Each number is 128 + 32 x the weight over its row's rms, rounded and kept within 0 to 255. Layers, rows and columns count from 0. Numbers have three digits each. The size before them is the row's rms in percent of the matrix's.

# layer 7 MLP down (transposed), 2304x576, rms 0.0336, rows 35-107, columns 288-383
098:126125142154121117053066136171153097126135110101118164187145194192138134157152131140097157143118148124071083126148129172116112166128164217136112102087122108181118090109171132094112109091153145132138162103139111124208106165141099095081106108206124072120109113156130135121148161078130183151
111:145106153149103117125147121119173103130166132168100099146102143072165163150128115092061131111101144141110119142098154131122072114130149157150136119116113116092164090134125102136116094124100108106102106103112130166133196121157170106099112169158153173121111137093153172100092114166101143166
099:135111072125129143115070189117130134059069126171097146132149131126193132161147133087109148144109135163088152073169140129162154109085120084139122091166106123113101132145153153185133127092164098149110177103060132110100096115121082127122055113175177076081133139199163173101066155156061202130
092:095123175144114162085069088086107115086126138110136172191137099130074072113187127164165171147152111122122106081121155148107106122173119135129078130090147111138146080161144110100144184151103121151133171112126132109114102117170121146090105128114161095110123091106116137159105174140123190150
105:124115108104041134087125121157187078066145159099125121098126172133132114139100118148071126111164084122156136071125147130188096119118094082122101131070100153099145166201110055118132161112118126078127127106171140137145142079030145131035090200128130132141073135112129141140118101149128133140
090:101161184112090097110072120142124100171142143152118180127135143124094098076080125162136053101185115147105167096137140142206141163095117137083101186192122118086137124139095129153162163115128082121135110114108075058111149084098084100089151156135170137113155165105131124128148066115137060135
095:111131162218120171126155142148159134155164131117156095146138161141142151135152111161115186101101103149190126127115183161078045074130174137145133085126095129108151083196145091149183089117070103096153182122120167148109138158063118142098115145151074147149124156164177146074093152123167143094
093:100131178132131108116125149204151104126162084118156182126139144094126111149124104176096095117110112081081143101147099142157127127121147111121098123130128061160130138103140132096151109095143152080108092138147080093146151125185148109107127116132128102172082186113155171172205105158132100106
098:078103104225106137103162077163170108126172141155061068101139140145115088173149138092113136140140142144166115093130133131118163104117175198096122172173108170117042089131085129164143103097123149179114112098147185191115173081149125138162163132176091147108170072092174092122125125125156091121
102:147105098178161116121145109112160157073131118084159109105139126141142112111157083157122134168159089112168064112185177147137107078137146089120135121186161167122153092087093138152077123194115103062190117142193131129111158098123062078086084085117110129146161151135145106131190118167133136115
094:141114142165198091117134153158108063072116108181104128098089089126145109091183127172090118137162102119158171081045108083101143092097097143127159138121127104155113136140148130109119135070113090096135135091152116134105132137163123121183117102075171194111118128099133157191105098183176093163
095:114131095123120145112078121092162095106103065126107126145076136145127106218117127075119119148144110166191102145147092209102134156142105072126128108109184202129122058102164136149147108118166083149138128174117174096118119086095154080150180116074191093140093075141140128146121146179155125079
102:116192189113082116098115183164134101092149107150111132154065146112124103055104129095175102169111101069131087206146106103094092192129198137122114150126094087141094123109134135137225085116119141120076139086066170140170113159140128170126153155102148129125111114144143107152127172137127155094
108:133116193097152165146191118121083164134134106124113154106170093151170154126169104080199084186156141143117107121148116056136131119098123110077107125094108141093179084074156166084126185076128160074092124136128165144131119083139134117108103153086177131110152094105106145167096193126111097129
102:120088112124168131178060170131150096127108070086108129114105214136198172105117152144162077147097163123132173074155160161140104105132143098085130110158131120163156091147135130128110092144167131106126104161089165139113145134125117116099110149135153115148141144045134101111146124122074154092
093:113110157107165129097130149177145149118144065172081082162125086093188144131121073118112154137080131169098143175120149104165130127159088160192156140185164086102107135143111103127161154089162172145116128131169136143154092125107185108162055073148092134118084105123093118153133151108126083093
098:152161111134158113164136085145090161119156138168084141127140107114106051143152153114099181144132102135155096187238165097099096129127110112150118161107095191128102150118097175100110114172160108108169171137153085141121064112127124095142116197105143118111132144089164152137126113141182086103
112:107073179095166195175114144103105126111116120133116129107183175124121112150131096137175107117164148124137173133126125129162134110070079138170109085143117097129129158078115116142094116124160165102103121135128159098126114126132145116109111078163119140147143125131166181130151179162185112138
091:093115148117146164137151099139190137101082155060131129091111078144138099141166135146153098119133088094114139165150135131149115183129131139106127112088120132133121088104173158064158189080115145147108107102143096106113136188125085124099135150069179118134128075071079148141139082124181152105
100:112100200170086105180185119104131135063162129115185111136137116141107143106078148171107157140120162143132137113166133086123164143165105114152117132123130147140068115128168140124159125103078178151097122166121166066160132108138098165165140124111110141154164068081099131183080125146123120166
108:096135170179108099104152112147104166109154086094093143153078081169157106144148090129092157122038099148134115172131102184085080160134089150171172087130102130101080159130121116205062119078118183135073133089119092147128130145108129145106182140122195129128117107176144167111063113154104119157
097:144073157146102126111120180098160163111163107177158125143123158148151089102185100116117160085106155206157135079160126140144091125223073033225100096095121176095116109160149132163184170143182106088161070114144082144174137162135133146089139085063149085171159111122116173130098091119115080155
104:153114073157096065059094127121160115110085145100112148187107081107192119120157102129166117156157090134183162112177075138160145119133138136134127124087113125064105066184103120168148111119147075128142152077167123107101161098106108127130156085182113163136088093105116112202107159113154130135
102:088197146175173110157154121160157095082134105148173154118136138104100150102157172169112133140102194158148099109184143173150158129153128133173090128088134118186147116146100157128123078126033156116104157097161120095135103084146062139160103136104149130143087143136113164111124181089142126129
104:093116094135067119139145185135124108154101123110127128151114113105161128122090143100162058119172106105148115128091138145087153145142186144069148170080107184046162180131145106166133093155183127154090165129117118140104133147124146156099134120148120128204094085124138101174133142137111192101
100:090112143128151165104143183167170171165180168101138143134187101130158146077163103138084148187084123139111132089118128124150093153144134108144088115157119151109109151122178099161120093152148111109163099131117143176120134178168101132139095203170140129123123096108136104115109163134121148156
105:114149091107126097128145174080211165122158121112140154156097171128159092174127094110187128130077137144085126153167121152135136153088147157133121104161165111144189067091155091087127136082126042157153159160070140110137150130136125159186127118140091090124140090132153112110113141104135150120
098:170107098104103107122115153090094105131137128139115114146098123112108174160075113157144121112139122150139123100091211116154099134174113113145162126105163134068122076139150141146170083157118108094130087202117192135135119149136138103098155160161103142206135170096130111155081123104176136156
098:125116116132117137116088160127155145164123115140164124178132098093158166070109158147103099125211139084148075162117134130149154097096133168102131127140083180145125145139158103171102085120181146140140111162138137079148155099105108162129139142187114147129077106131133177149072163085163179107
098:117143144082106101170105091152096113158119087158155166103056137118152137126115145175189098126147131090079119174132146142097071079171122117119115134130128110096133130089134135127162145174141083080162125111140126122140134162158084131074126119095131096118143143143124094176168110156077184169
098:116126108125147092084040196107091128130120176085050154155088093134142093140147137120164143176143096080109200177172115097162149139161083140114136116121085141149119147145122116182128143083148175086156153097168114185119096124113173125086136032146110139072101115138161179161097137120184121184
117:079060100109158138105056190086184127129078122201120105105154137133145095080159128161131162131153128119166119091084122126074104109099177114185178101088142144122138090122137108149095112122143060110099157171154136159114140095169131175126120191196050112113112145121092163122131139170139163140
096:123156095112167084088147140107181165085115084108127199145097192146087115107150082160151117121168120129106087140159204083206128126116112124081152128125090145180123128118173103122112102107121047159107156151140160132075141120129122077132160118116113153131126169168126163136117101100139144078
110:125093150132113128141154130178118179112166122110133109179122118132149143173127107134105154167139124091158100111132090128121166127112147143124088120117142119146127114112107145100108119057158108131145113106136115074106165120129104142128107113146107113103086096166144107140114132155087148109
094:130112141144109106072191163101152128144125138073155074079138135154086175140162155083112137109087180059140123103127163157099123107145101124171115106187115099113127156106157132111070183119107106136132142130132101135130088107152152102101147159181082101091131113084132145113113118125046145088
105:126108175179114101060157176103166146151064177157131156108137144097130099096173068121148089144115163121108116118117161202109112160137174070163146117142089091127183132115132080134146164141098115102053172091106117165161138146100165135111129147162147161169129100138103125114151095133131124177
098:119133126123163110116150092120130152130052180149112170108095135092117104165179149166118115123131088184179111098094137174082110086111111141149171102041150173080086142151115119133120143122117115113095121106114094166112119103103117105100115122166087158150131126113142194107125168133098152196
076:102112094115168115113054109134139157127116163146134200149206139144143143157111121181165146167123107093107135080113131116094145154081087077097064149131107153096154137176116161126121116113112104127048144146157108091154155103119111149126174130146137125150083174143104163137151141100126148178
101:090154191134074070126120110062097142141118093112102106118144144116146179107114167129103138151104187125174059169157182150151098152113136098101145130141122163091124108198109091183140054070123167143124161132091088179164128130055140173104126087146114089122134141141108102076136113089124130153
113:136057167123147113138155133108173152059127154129088160112100116145060122122059092163164116106117117125112144074108092187112120112187161087106144129123155093177117098143126090202148147166101118120131130099156123071076046164126183085159158107124113111150157175118151118121132136132070172120
104:140111157118135083075168128086204209134079082149172117164207141169097120123112120137098148153176116162095085168150134094135125206163156127142092193157125131128082136125152117126165145080101100111143101102126159124138096090083145109148123127137086108108136128136126154171128164180094195135
107:087150164129135088113138122104077055168134091155097099137186126133170165148186157170117120141158111093167167133132170186098075097126141106193119135232151131147159093107115177078124166107126059097112145150142168146174092098143121196114084113146133105090091141109115189140117216140159124116
095:067106123088143123169151109147103146103085152166099111163169158061161142079108079111168068041146109082074132107162149127146165107098138137133101137144100086128112145109156185119111086206202129106132105130143115149137172150138136111098145057195120069114158190084129104119173151125134136124
097:157108121118225144186078170179116159115130116122136086134134152142162166149127114115120144146087160169043111142065142084116106135132116160158128165100136197101104093129102157126156121143133162137155120128115153097102151109112156111095102088080130134124154127128115117082135205117145150134
105:160124135116125131087143143072158124191145100148116142151166084098182119135138142153140120109151124161082089150170170119110094143134141088145084130134109128123147099096146106124147133096153121189139104153110104103117103112150107107144072141103165178164130131107131153164168117156163095152
093:147042098151133049128160184144158099165053149141125108202128140144114129170115161116193112138157155164092196093126127180116056075110174148125152107108125172133095159159155122100126118084156169103088141128115144182153113186178147171165079105073118115160148122091124114121082183081173148119
100:069105138140156155139109120141139148160125088122162111131066124126150105123128187134150099099165117150117153109176131119145117082058114163142154119126087148097095140100173090103186157098096116110165143109100155139126129168161137100132112162106123118152094093140095134172136114121103145065
109:063112057124183132078153137110163091082121176128113131124099153117123132115180165121088124105134112185126137173113129088161093121113057162153107078147102177148144081099125124106169164159088164063160128084125140150129037106189058137215157155094129091137077154157087140104101232143152144117
102:109112152123091126144084129104109147183174128155209141115128146201182108074176122050100092079140183194109182163080158133161141069121113124117149098116105141069133096093106158076133155151089129152079166122068131128170113124080103089131168135135155148159122146054090097132098161145172124099
098:168098138115100096092154096103092180155140144097104153105189225160197175134123152134110166138170033098149183174081088087111093134166169166077152162173203115090150072136217101098115146142158056158135182103074159182144135147102137123110116149120115079173089154082144139159181158148156143110
113:083088065068112147177089082179096088126091159132179114149104164138099136120118163167100173171080136109191038159128115179086161096121152120156143161128121102097142122113088062106128146136099137092138123095093128117106084141113135113106156197107144170111162135147125184123141125116140110144
098:162119060138168116139110063107170109161143136122194141147116169117142145118099112174134103111126108147072124176189098099068098080135111162127135137151119167171064074094153175105107131137112104077134092138087145115083112174156152082158173146095166116134113126097144158127138126173070096093
093:101121162074135116128079123165149125161131079127106106091149146132209105098062138079115131091085131108188103134143103155124102114164134190104144152185106104105141167128097204168139060083195096159143142111161157099112160140111109181085071139093068128104152142130178076097136060100124162165
084:162123160077130083120073106140152121149126133123199128086080113068138142148168129163073156120135110132084181155217121156145074054054156111090128073173173123159070178129120090111130200128122193107102151063175127090129124185161177125164134104153062188117113087088152139123169114157074135143
098:137115213127152163143083115162098113052164156111097168092112121082222185111132143120159114135159119110137089142100126151116145142117161137145123151154109127079145145092126094153168188155145123127132140097092156155159131202150126118138160114128109122082189070097081084145127165097125119084
115:132177055138188154128112134163134129104132151142148131102201070178133123141147140151161110151122146109147078161188125119068103117133126109147102124096127129162125102101071107124171160120135163163162163181129117105240078089084054113138107133100119104168098078139142115125122195092137133108
095:102151148093101118105144129087107124137113128136151099110088150040143118077081112082104195163161153100122134047102144187170098161178102175137134088106114123116121163120141131093130137095155107165115157142070123140131163119142137176120172177126123068121107131086113134170154122172119110157
104:111084131138079178113115090045140119091160225106128090101077179144174098110158154177110172096145105147162067116109069206173144101148190092143119118148138182118068109118121064109176114155161097077108126074104160104094093176099116115100090201154135118138079173160153157099122125165141144094
096:105144155080170107092124101149155151141072140108132115123055134093133108096104112120078128172082168129154082126129158135151171133125091152136118135091134128155123087143095148128096121110068131070065138145162126130072145110105078117080127162171181184142117102097187109128120135128115075153
096:092104126161097136143042175119107172089131121061082063081134139062175158082150158134025132092143153145140092097101154139084133098173104169131143148066116146128095092208095106130136122088151085159175137107132130130080162098096108123056141181137139123107112159115130146129180075106136162129
097:142181140116029152113167108095127156130134104140139123096101159107145139140128115082109123102146128108153137125120116144119123099133124115121198105150061146144121076123159129130143150107055075137077134129127108125133170172131127182108077191117113148112157130135124083117135119154097115158
103:141135093091136123124094176132096110140139198134130154101116119112089144102143101189153074140165161139120157129119104170127149172108158127091145065131092121090113136107082173123117066087090135126137093111150127096042160068114103145109112160129146156167136115183132135158169105059166172114
134:080105106166143176156043111151130149115076086093100075154066143175133197208148152115098147064148104159157057111114141131110165120147151136114116136123105203139123103169109089183137125104142074152137128104113194118158145123149147127145133184096071123097105119148149092146131107121126164146
132:138103106146113109153126182103197113057077139124106140128141119106155209149128147076063156115115125122140137089128183151086124115174175109169086111055130156130076077153119163116105188167095076045140144134139157111099130106173150099154088193129196146124129129099091121171152078111148156143
105:097056148134167127145151142126192077152170126109132208145143202135182128116145176193161096144185124159098161167180120079096104101113109105145124064088126132110103114156142053132105152077141118097131092125072139149163110122085150130103111151143157135139097123125127165173124134095090144107
099:117102207120147140105113127109173087092098104116138173128096154119116122080084120208114088171157130160136118102114125089119133116087124118131061162127143158121174078099107155107130113128159132193105152083147147074099069136042134084146083076063131121117139117075114101132120083115114101144
101:081153139119121131102155147139138127128135129067125104211068150120215098177133071142117146086120074130125145157093172144118125097120139205134074128105129188133164081125089116144140099086115079087129165137119162107069095100161187125196143119121126123179113124094074121148128084132171095169
091:149093173154139131093106142118157156094130170161084127116135131101128109176160172129135147069169097092083139077129087075087165096119106161112115104074163159061154121084145091081147100130115151147119124099124105120149122165145068145149087123170124123167069088102114136151194166151130095090
096:085095076107141115094148167110142108148103124125125092122105174129173133121168168150111150095132127111132093125137112150128184118127122190159104070096136149137132129055169062114127141125145169112167094083056124172164128121153133117143156136149132125119119153099097171107091158108132155092
095:160107203117095133132143085171105142114184115118133109160164121154152184145172095088126168105130170136120062148142131123193188114075128109150156133115136149151157146124133073058119125110174130190160099126119135131088114125083120136144139082121121133126100109139109053116124118137164163145
088:118183158165150104153131154139060127076163121144087087153168139130090131123155123127124135136128142082115100100089059129132133096159101114119190153160145176130091159112129138125120169179099108111137128119068144130182069148169113155089109136163132119152094140144169101153120178113136090156
107:132084064151125131136109148137116119078112169186118107139108106132109151160096099103193148152131210171196123088055111142107133133108134081115107095091173154106135109139123082098184133107156058122089177125127105103098106120102145210099163148103119105068115081122076073110156111173134133103
111:137129132093156122074113119106150175208138099125108119145106146175174109093184117093201139060081151182059184164116135165130115175183100101139109122102156112115074172102129186120149149109158104135124133129164132092175065167111133169148122103160068071123121108135117106109134132135131137184
# layer 7 MLP up, 2304x576, rms 0.0343, rows 36-107, columns 288-383
105:041100135165104189133123134111134145142128132110087158121123174139142144067168176045040118097106164083204151095079080152113123112154189184052171093147107102120143168138080126134154088140151070140087103120062094177116125133108188155069128116149123113067160155186108165080080101128160123120
094:138083141129130137106132112157133099238169147108134130125080133131148124088196113146077133120173077096165121142179161105064106115148155134126142194139112185073150165109114118086114127132152120125185156156146238199130115143119193072101171183068138102122119138120087128131115133124117117103
092:168172131138106063156101171143089113158156112134059121099056097108117119112091105134128132132118080067177111086167070064148173135107118150098203189170127154120122135133111179152127057148150154121059114151124139088061166116147114123133142161130140163178109115135185136124159114144102104107
092:102119086055145133105108159164131121142127171159120156108087126099150153091081171119017132077088090097149118104112131092161126133122061131087123128067134144076114083123151182168175131155123165111150121143172127114066089114071187091175182067155135134121146102129126118142183152171153123162
090:132141122149149153151156150145141142174123107095134110106137163133097168106128127125133159191082160167201116145101097096108143102114126186139146118118082114143164152087099119143133105210100165147140101127171163120061098154144168152126108126140137124143109092184169104150110150133148133073
086:140125124088091162121112154155120161096131097111138107170089144131174127129091099172101099138143125064092107151106109073066166190070155152117119125129092173092133108104137165057154175105141150116132105091166170150174109121062143048059128157046163133117121101167113152155149099148136122096
096:120121178150102188114127192113110135143129164148113086131079112112177139075071114064088070206155168112186121117056049117185165114091133164093156116122089125097142182115146118141123117126111090130148109145132122143188144129125156077166108096137132139166126145118137148117118087124116156127
100:157171158103164181088129162106087171126132166115105203173075146111057127117172161134140161099100139067115139138075125114195142119118091120124184139093123133066119094117073160169120100166154091099175144143192132141131141095162114175095093136157072134116074138165129035125123147135153137168
109:133150172114136111082138139096141107102147105168133152078087064200084102138115121078118081131107172137152180096119106131145161159173135207146131125135119050136130149125102129072150097173132131189117096131102102151096073060142146144143137177159133127095082135176125092118152124146136150112
096:140164120134074136145134145115083093153195139168151187084090137147125158120127180136144140113101101086118096118098135119092200130097086134133118147151129080159115171104152188214126120115093118160183115136146121146126132118122090073140153216108147102131127159125130119078149076136220193072
102:076092152120108124142090129188100127138149120093133095071122139147087124136086126106095103133101098157100127125123120151164131118108132146105180136163123084162098158150136129128178093147123123120150103109184104177123122141197170125095114095103145126120160140136107121142140104102099103088
102:156137130126148134129168091131133115130130189140109146162137157102084106120118158098127159098136093121118121098134153070146147118099105132106190093131131101119190109079136095132096120180161158098119101163107148154129133062141122096123109172099116083107125150139111125111140107071125118098
111:166054142080116156092124154196120166182170120100092157156126117108113094111124126074140124115100139121133133151137092128148139191161146178116121109161072127173097121082133137123166163143114091120112153114088146119133082141084142109111135107084138125070180190163062113132157104118170100162
095:162166182148113114076166164106136144092128069129185182094103107075146105109124201120150101112115096119167086113103067161062193188083081123082126072161091118071084160115124121121097137064057150125085127091141130108156114130140126144148151150130125130101079091119146144169132111086157158217
102:141168110108099078149135122214120094087099175137081131136125126150085169111118147119131117132105143085110143125167088109089117110086143140087171154136048114109185125131075166141132152155057118139131158145090112127155116108159127100107200112113149147146123104151164177078109126183176110143
102:103131147146066080128108155135102069113189149163127172087130036143094129105145153133089072126054141128137116151145141122098108143113134146145121140215133105211152094070138124171166165152087165139194148118126125119130143130108121120137142059109166166091146123199095132103160129096127170153
128:137094130131079146104156130208134102073136107119131185161069162063077092096145103172107118182108163079116160143145087136076111134106094127153208128127106098126135079106097156148200119166158117106080159129094136028108087105131165091112133110165136114088132083121107099107137111135173100133
091:163123129078107146181141124110020129129146123127123131133159103116171171077120101130119067178128088070125138126135125098162147063120086117141119109181139160161133152071149166111132158140114066034126118100126137126122150067130156064160086118102145117146129152190129040023120175086099080146
103:106103122168127162119131092170160096121154163124100103092094154127091140167127183159137096163169164150115145130131125175139145113099150175058135132102137130082167185117127114084072093138097075078146078117141077112151141155091211082139148167123117130129162155174118149132179120134106115145
106:149116151137120109151142165133066109136140097091099114122157138129177101174148135106158132169115110116140144095174138172067124157149074147116111092141086114139110133118155082154140126078073150118090128148168098158138072119147151112115170053145118086141087150109151036099168098129097106143
096:130118162134100121082189132147102095140167178111148119126154157133135132183193134152139187172114126116142133114157144160180162124114131202170127110132104131134099098108085146108158155173112133155118189161101115131122082088097134146130102113142140143095120103176167144095196089146159091074
099:124120133129113190063128157135121129206107113041098124119092162142095168144133111134122091128124081151090157118161191068123186178091087151121154130134118050114132056124109178152142107108104118157171114159149085065121169101109161137086167071091170120107158124115111088133205120112134106174
095:165007129147126110111133138087092137127125131136140132156169156159149116175143080140125119134132069058120148099100110087133120146116107146158177118113137139156120189044104155023159103093142181080136156119116192089144136120106132153080161169150105119136130137163096076135084148164155111148
114:155079138161130171144132149115123111117158148053077120129111107176146107115137149199085110138149175120118138158146105125151083115091144060153105147110105083177114164063083132158154137109113128110144145183129090158146104164133132119076118108078084093142165155159165163168172142207141126088
098:099151194129081110062100133199092111139152173104148115100099168131104103145079127081126152093110145084136131125162079108139132192101156131132119150173095095145133128127123141113127134145106143146089122144187087087102071091187135103110135165122139103144137163124102135136123160118162185142
098:135152161177076142145143134113091120154101178145155169157119081145139110144057158120079115085124118163090048170141114086151111125066071098075118133117140164087089117140156110133169096148097157100136146159110161153162127088166106144116154071141143121086138105197103163072158113150146139088
106:067063141207100086153167183119145089164110197137102120065120142112163128132189126175120124093111103146084149137130108063160114164104140106141142117149106155137120142102109112160105130136088104145155142125129182125106084101113071215097089111121115115152058052139123101150134126155141194126
101:100142145155125119119118127108095151098107134115143152139146112169124116152112112093093118132117096142115163094143120102082177155194096122120101074119106133088100111178118135105126172141112136077148145097102117158114141103120091129059141112125167081112146113160122111174144098116147074188
101:141162148180094128111185174131113123128150116095149076088096142127091158203113136099088111145095104157170066130160098139095150094150145112113181129109098196111071115120114173168199097092161103126110131150129195135119133147114146130093141165101151030135113125119122099115062137153120220163
102:141109159140163094162204149092137154045165118170149096106209184150069096138120108116114138137126147109100151112136054128057128145110190173109188111169114148096083111097100141137142167152114130154104139165147117046212107106138134123080157116071169130155147116209158075113138086105177140108
105:098091148159119145166135103149095147163158165151093149039123115121157089122140134145128125137166114124137172046123105117030140133081151103126136112127077149059176087131145160162175127107089134169121179166139192184165087175134149127092127148137069095131103027097100041098099101131165109128
086:121102185136120094149217138118156094152134160117123147069147179128163169147148106130141122208100103122139170097169149118115105146134105119126137121147116150153159118167092130092116121145105107130126134100155125155101111236100100132186145161120139139176205123147094119142172121174106126057
103:162154142141092137127123098182089077145119170079153123094124134143070094206113105123107115119110100021138125126141163100098182152143089061096129130128078155172121110106131121031160117154187189141163097201139159105064092197137105111179119176138168117071105099172108127120129150170179125152
098:113125127121118191204111116168117128134164129134093131112095111053159099117116151175143084125108102097147132115141114092101118128101162179125127123087120127166131147131139108125114114181115153088196076167184135116155161181155116097182139110142201122109127148124114086089157107128139118186
097:065108148188131123083218136155097140120191131153095156178124183204139132123156108155115166191119100164136122083111101119131161091107109168149098152124102091110131108112084175139138105107087115167127124157111106135121077145169163103122150115135096153112104122099049144070189180140177151122
109:115144162080123118103139125151083132155208126161153098141054118096098111145165149089112094177141114104121152094125115111113216180121137126153142197140128135158174148080176123136093093119090122151133118212169176110100130136102127108096081063149092115142161085092054159110124154119097109093
093:161116129143112168115170137099134142127119141160126083147050135099127157170154168109104153104121148142119108160063169110185104135107160121142092128116120136146058102168106127131141118180064135158129089131137177144178143129149106158122153158100189103123153093130126101109122130136162158152
111:169061123186157185141170169112117122127190108137048172064100088138153169136173106117082138138138112131065108105104153158119140131037090137130168138169124139138091124086122141112160200156144167038141051110142155064143133096113158084117098114120148064154134153161128127105086128108152172133
101:167134174139130142145144165153102107158153158145071137078125073087064062170114127115152102126160148089128156151116155167123147150143078078082150090130102097199110162105103106088136123135085123139170191170153132071102131128154097118091102142092153085148177147124137071103136105119126115138
099:157072190121092187188129143152086133165196172148122112134161042166130137133082144102103105086114121032110096113123128046144181136141116159119107135105160109146154141109121162120081111156126139103187140083112085141151137131150063093125108146127226138139134144133120181147093083118125143199
108:127132077098093117103156135174133137163136087136112154086165144192093094139208095112127105166049150138097155186150114176153109143075114177071126118111108131082157141119093157146129153160093116119125116128108143072047099135156127141087148094074161136081152116158082052166116186127161102141
103:139145144151120136128173164148136194202108072115162129089138056162110083169166127170103113102134143113173138139140142105124146170174156115140139149152067138131110126098149128114147131133100197126144131128201164149141089111073150121102135146090143132065134103142098148103112114157157112126
099:088048216139109091118180125135125155191173073147119152111113150121150118117117223104079110114079115097136145112129076133164118139153082152139163097113089134091153124095174143129191124180138097087160180121127101157096143128139116146109119132125177136092099078184087128139188167101109096112
099:053130159117143118102127139062165084114151134133091122192100110199117162120106149090158094180129137149074154132171139110062148123127131158053108096156100110144120139079127152158151109131159114131157171131107142102110092131088099172120097142149111104138142160181131146112134121097190180149
097:104183100119132145141154153153097097107222169116167093157123114161132161186157097173118114135114052090118156121089096117130118141151166144143113118193133161166129149192179130116099129151119148138102133139085115126115168084101087073132122157123165171099127178174103059145159105084118069128
100:124119167063091157088171156170101117153115081104132127083076150147148126110116107079121132188138136117125111162140168174081154111164080098182109149169064148087167093123073202130163114121087113124135149114107139121131110173093141117159100127103124143122088173123103123130106122125211108118
098:105092135109076105168134160176107139174144184125121079100103131136076167175164128112086091117102114148078174097078105160110094142085156113083172065162131112163104176097170153106136118184102125091110125104117177164129117089140113130121210111118135108119180136198123088106115174120168174118
102:108102144134129072124182151138137131163134137163080113107175137146106106106124145170116103173153097116136169075120114108143143147086115137140128084167138079122063152099091167161162112201181099104099161178199080112125104089164124128095178134119102075092104142143150180157170146141141118180
094:134049147138157141162146114115092122108209163129131110067085081173168163143139098127062077131076073116091113154180128102166205132103114121148142109092093097096153133083190225159111132102151148140151077143075159118104107138142143141175121128123143129116174047155127142143111104189129130115
109:111134122093121173157197140089068164157104141113134157124150097104145167096146092131169073172139123114144098095193120155135146144116134142075122110088114073072128158107093106087126130122106091167212059120161153116166100143066141117068138142092086102113115171181160132087187110118149126119
098:092199138177122131114170156163108161157116159103072139132121120162127114175171121176059118138113114145169116112132094156129202135131074085100158071160126125171126144134116151144149089127120181126156146179109113101099066149089109153141134136078149075102172131160113069165103124155167107068
097:153112105146084086126125140120112159065128093112147151120120149136134141121187111177168106194199113131103203153082122115145085133057136079139133118150089158136151059128178101080149144180083149113119129130124151126088093100117147095145211103096164161160127139143081115162128145131165161098
093:158107124100097215152156125114121104152151090141110125136090102142179113107133105102199097150105139112150105129194149128120154177156116076109154091182144068184138128119111126137147111122169114114056090138177052143148154190146169138077112130094135082131127123183088087114145101134128131131
094:049127140118157117116104160115161123168124122178149171131115150143084156124187159176121160127117162095102150115128142103121114095121134147086087135101094158116123112120148104127173086110144210073107151130097188146088091111171089122133120137083156137089074112122132129190174084085145089145
107:083143137128108129160140098097131067144157148134114146186096182166150166153133152146100121150164145146141038129129111109069137126134168130092091127091108108149148151128089109148115152109107122153117115222181179103122049158076138078123068185136109143172120064140128135122118109102121123116
098:092081110160097088138105106137054100136138109133103123125114189183093104169169120085105115176126125041098124109119092089120105172112124132129085140137103162137117126152094150179152176142093107086102139166153142095147114127118156168166159112059158108108071122084143123142158178115137109122
100:072163206132138112119139163122113155121145118134148071135090147181193144120104160081076143078099153099145144083173150152110125160108130136097192011130095144153106148130129153127154092141092148097136117140128149156121111108132159142131146177165137087101201130126129161137115066120161098116
097:139105114019149091191140075078107122103170117109165114123116113181063094144153166101065119063120127159179130100120135149113121130099136097147106159160136084147114152118118153158111158165146160153149146135131129095183115122134171129076077112139135031139140193164064087163115133170148177129
096:106092175139076123086132170114142168154140139092111145104093120205080114129099111100165116111140122110110121153148136133122119143114134105087137139068089127076151152082134150138163134163097127121135097118068154115135043139146168152159148199119145114062112115150111165133132112181161171125
105:106075140063095088074116145144101040153200130165157120163106096135110146180161144122148119156058123136125195120109106125118156155144117141108159104131131058157116133143061108101159089176170141072116118142164185151156074103151178118102117142117185147157093089113100168160124140105168065142
102:131095114057083147133099175179137144109111117100174131130147157200135152097128160081098129114098108097093122151088108102061139133113127117156153134126094140218127149144089126176175154187114139088134119159077177126164062120122126113070124089107113103123159096158086158176065153153127111114
116:166094153086124099107255129135131144138155076176107144132088102102143059096148099142164070140094114112132109100100193070154125149084142162106101128161101059123145174121117115108129114158146118111093095150120098117104105137111111079090139118117113136126133129133069172085076202089155162091
120:149108109159081164124129167133094150107125107101079101075121110108078144197137072105072091149112099162160153112089140154102164138131136096126103134149078087120094145132135114134071108168163149129145148144082152131147137139174103078114090133113126096134140106166136119147151095122140082108
078:148166153144053061080114105191080178111081165100056058116182110123119155125113148133124123115125096086105136122160095120116220147150167154127109134163154140158165130101157224109158153106082130142148128166103125103095152155140092129119160123095148144150164181146144056094144097109170099192
102:111128098080153126033161150171101113100154219154082138128174131111084166155071144088063110165070068056118126138140092074113110122132107055121197092128074134134133143106160105115153098166110151109131162177111079095145115127117124120167102139158188095145147069149101189056113114135178125141
100:115083126121121135150128105166138153131132152140144130154065111148101174114165118052103130141036150140166181127125134131130184137079156192105113141141057132140167216138113139142167093109102059138178149138113125107115164137099094095101119144114130146146147120171133117120105169094152166134
096:132150123178088097108106112119140146163160160088078154104086090175146144076105147103144092130132095056149105088167107122169115214141188138105111112156104132148074156132128239108109112162091118114130110123103123132106173104189098117126180147132135172179136157137098107121191066102133087142
087:117141113111108091134147108143131131109100113160125120115150129172099117099096119161107151121078137081118097065145119092089126156154148076068143128169093119145093108137111165175200109110169128171166091164133103131099141170127138095084106172162120080165128115126140111121128168069205105151
097:090084125142129100156142146159138072143115168056185121120166153116072091152126100125102139132092149103116147084102159145068085180178153156139123095160137092044073090120087129113119123110131159041105125113183165111163157120167121094037131161156158153052103101108129111103105131136201179156
099:116079096182100127117145190134160164124151142074102158133105088111070154137155157122066141108089079124121105109116116125136139088138143116147203123112135162081126158111087137109112102111145133165070132157143148138113130107115135153112159172062176141135148121143150128109109074147129145026
106:165155119108037109088162104157142127133188113089076131136099144118124138176162081138139072138128162081193119087084150115152154161103192124137113125111098089094114085142138083123133100174119071180127112125115174169068150131120123093154120155127150153150130149185109110108141144094204142189
110:126145134147121134138117143146105066090116132134134131117111122100111098177110158154092086209175085070179094092122118086143144121091126116147114103174102155151186127125136127083169161194088147100156123126100118122104158086162148081120149122100188207158162135144122151173145117085154116093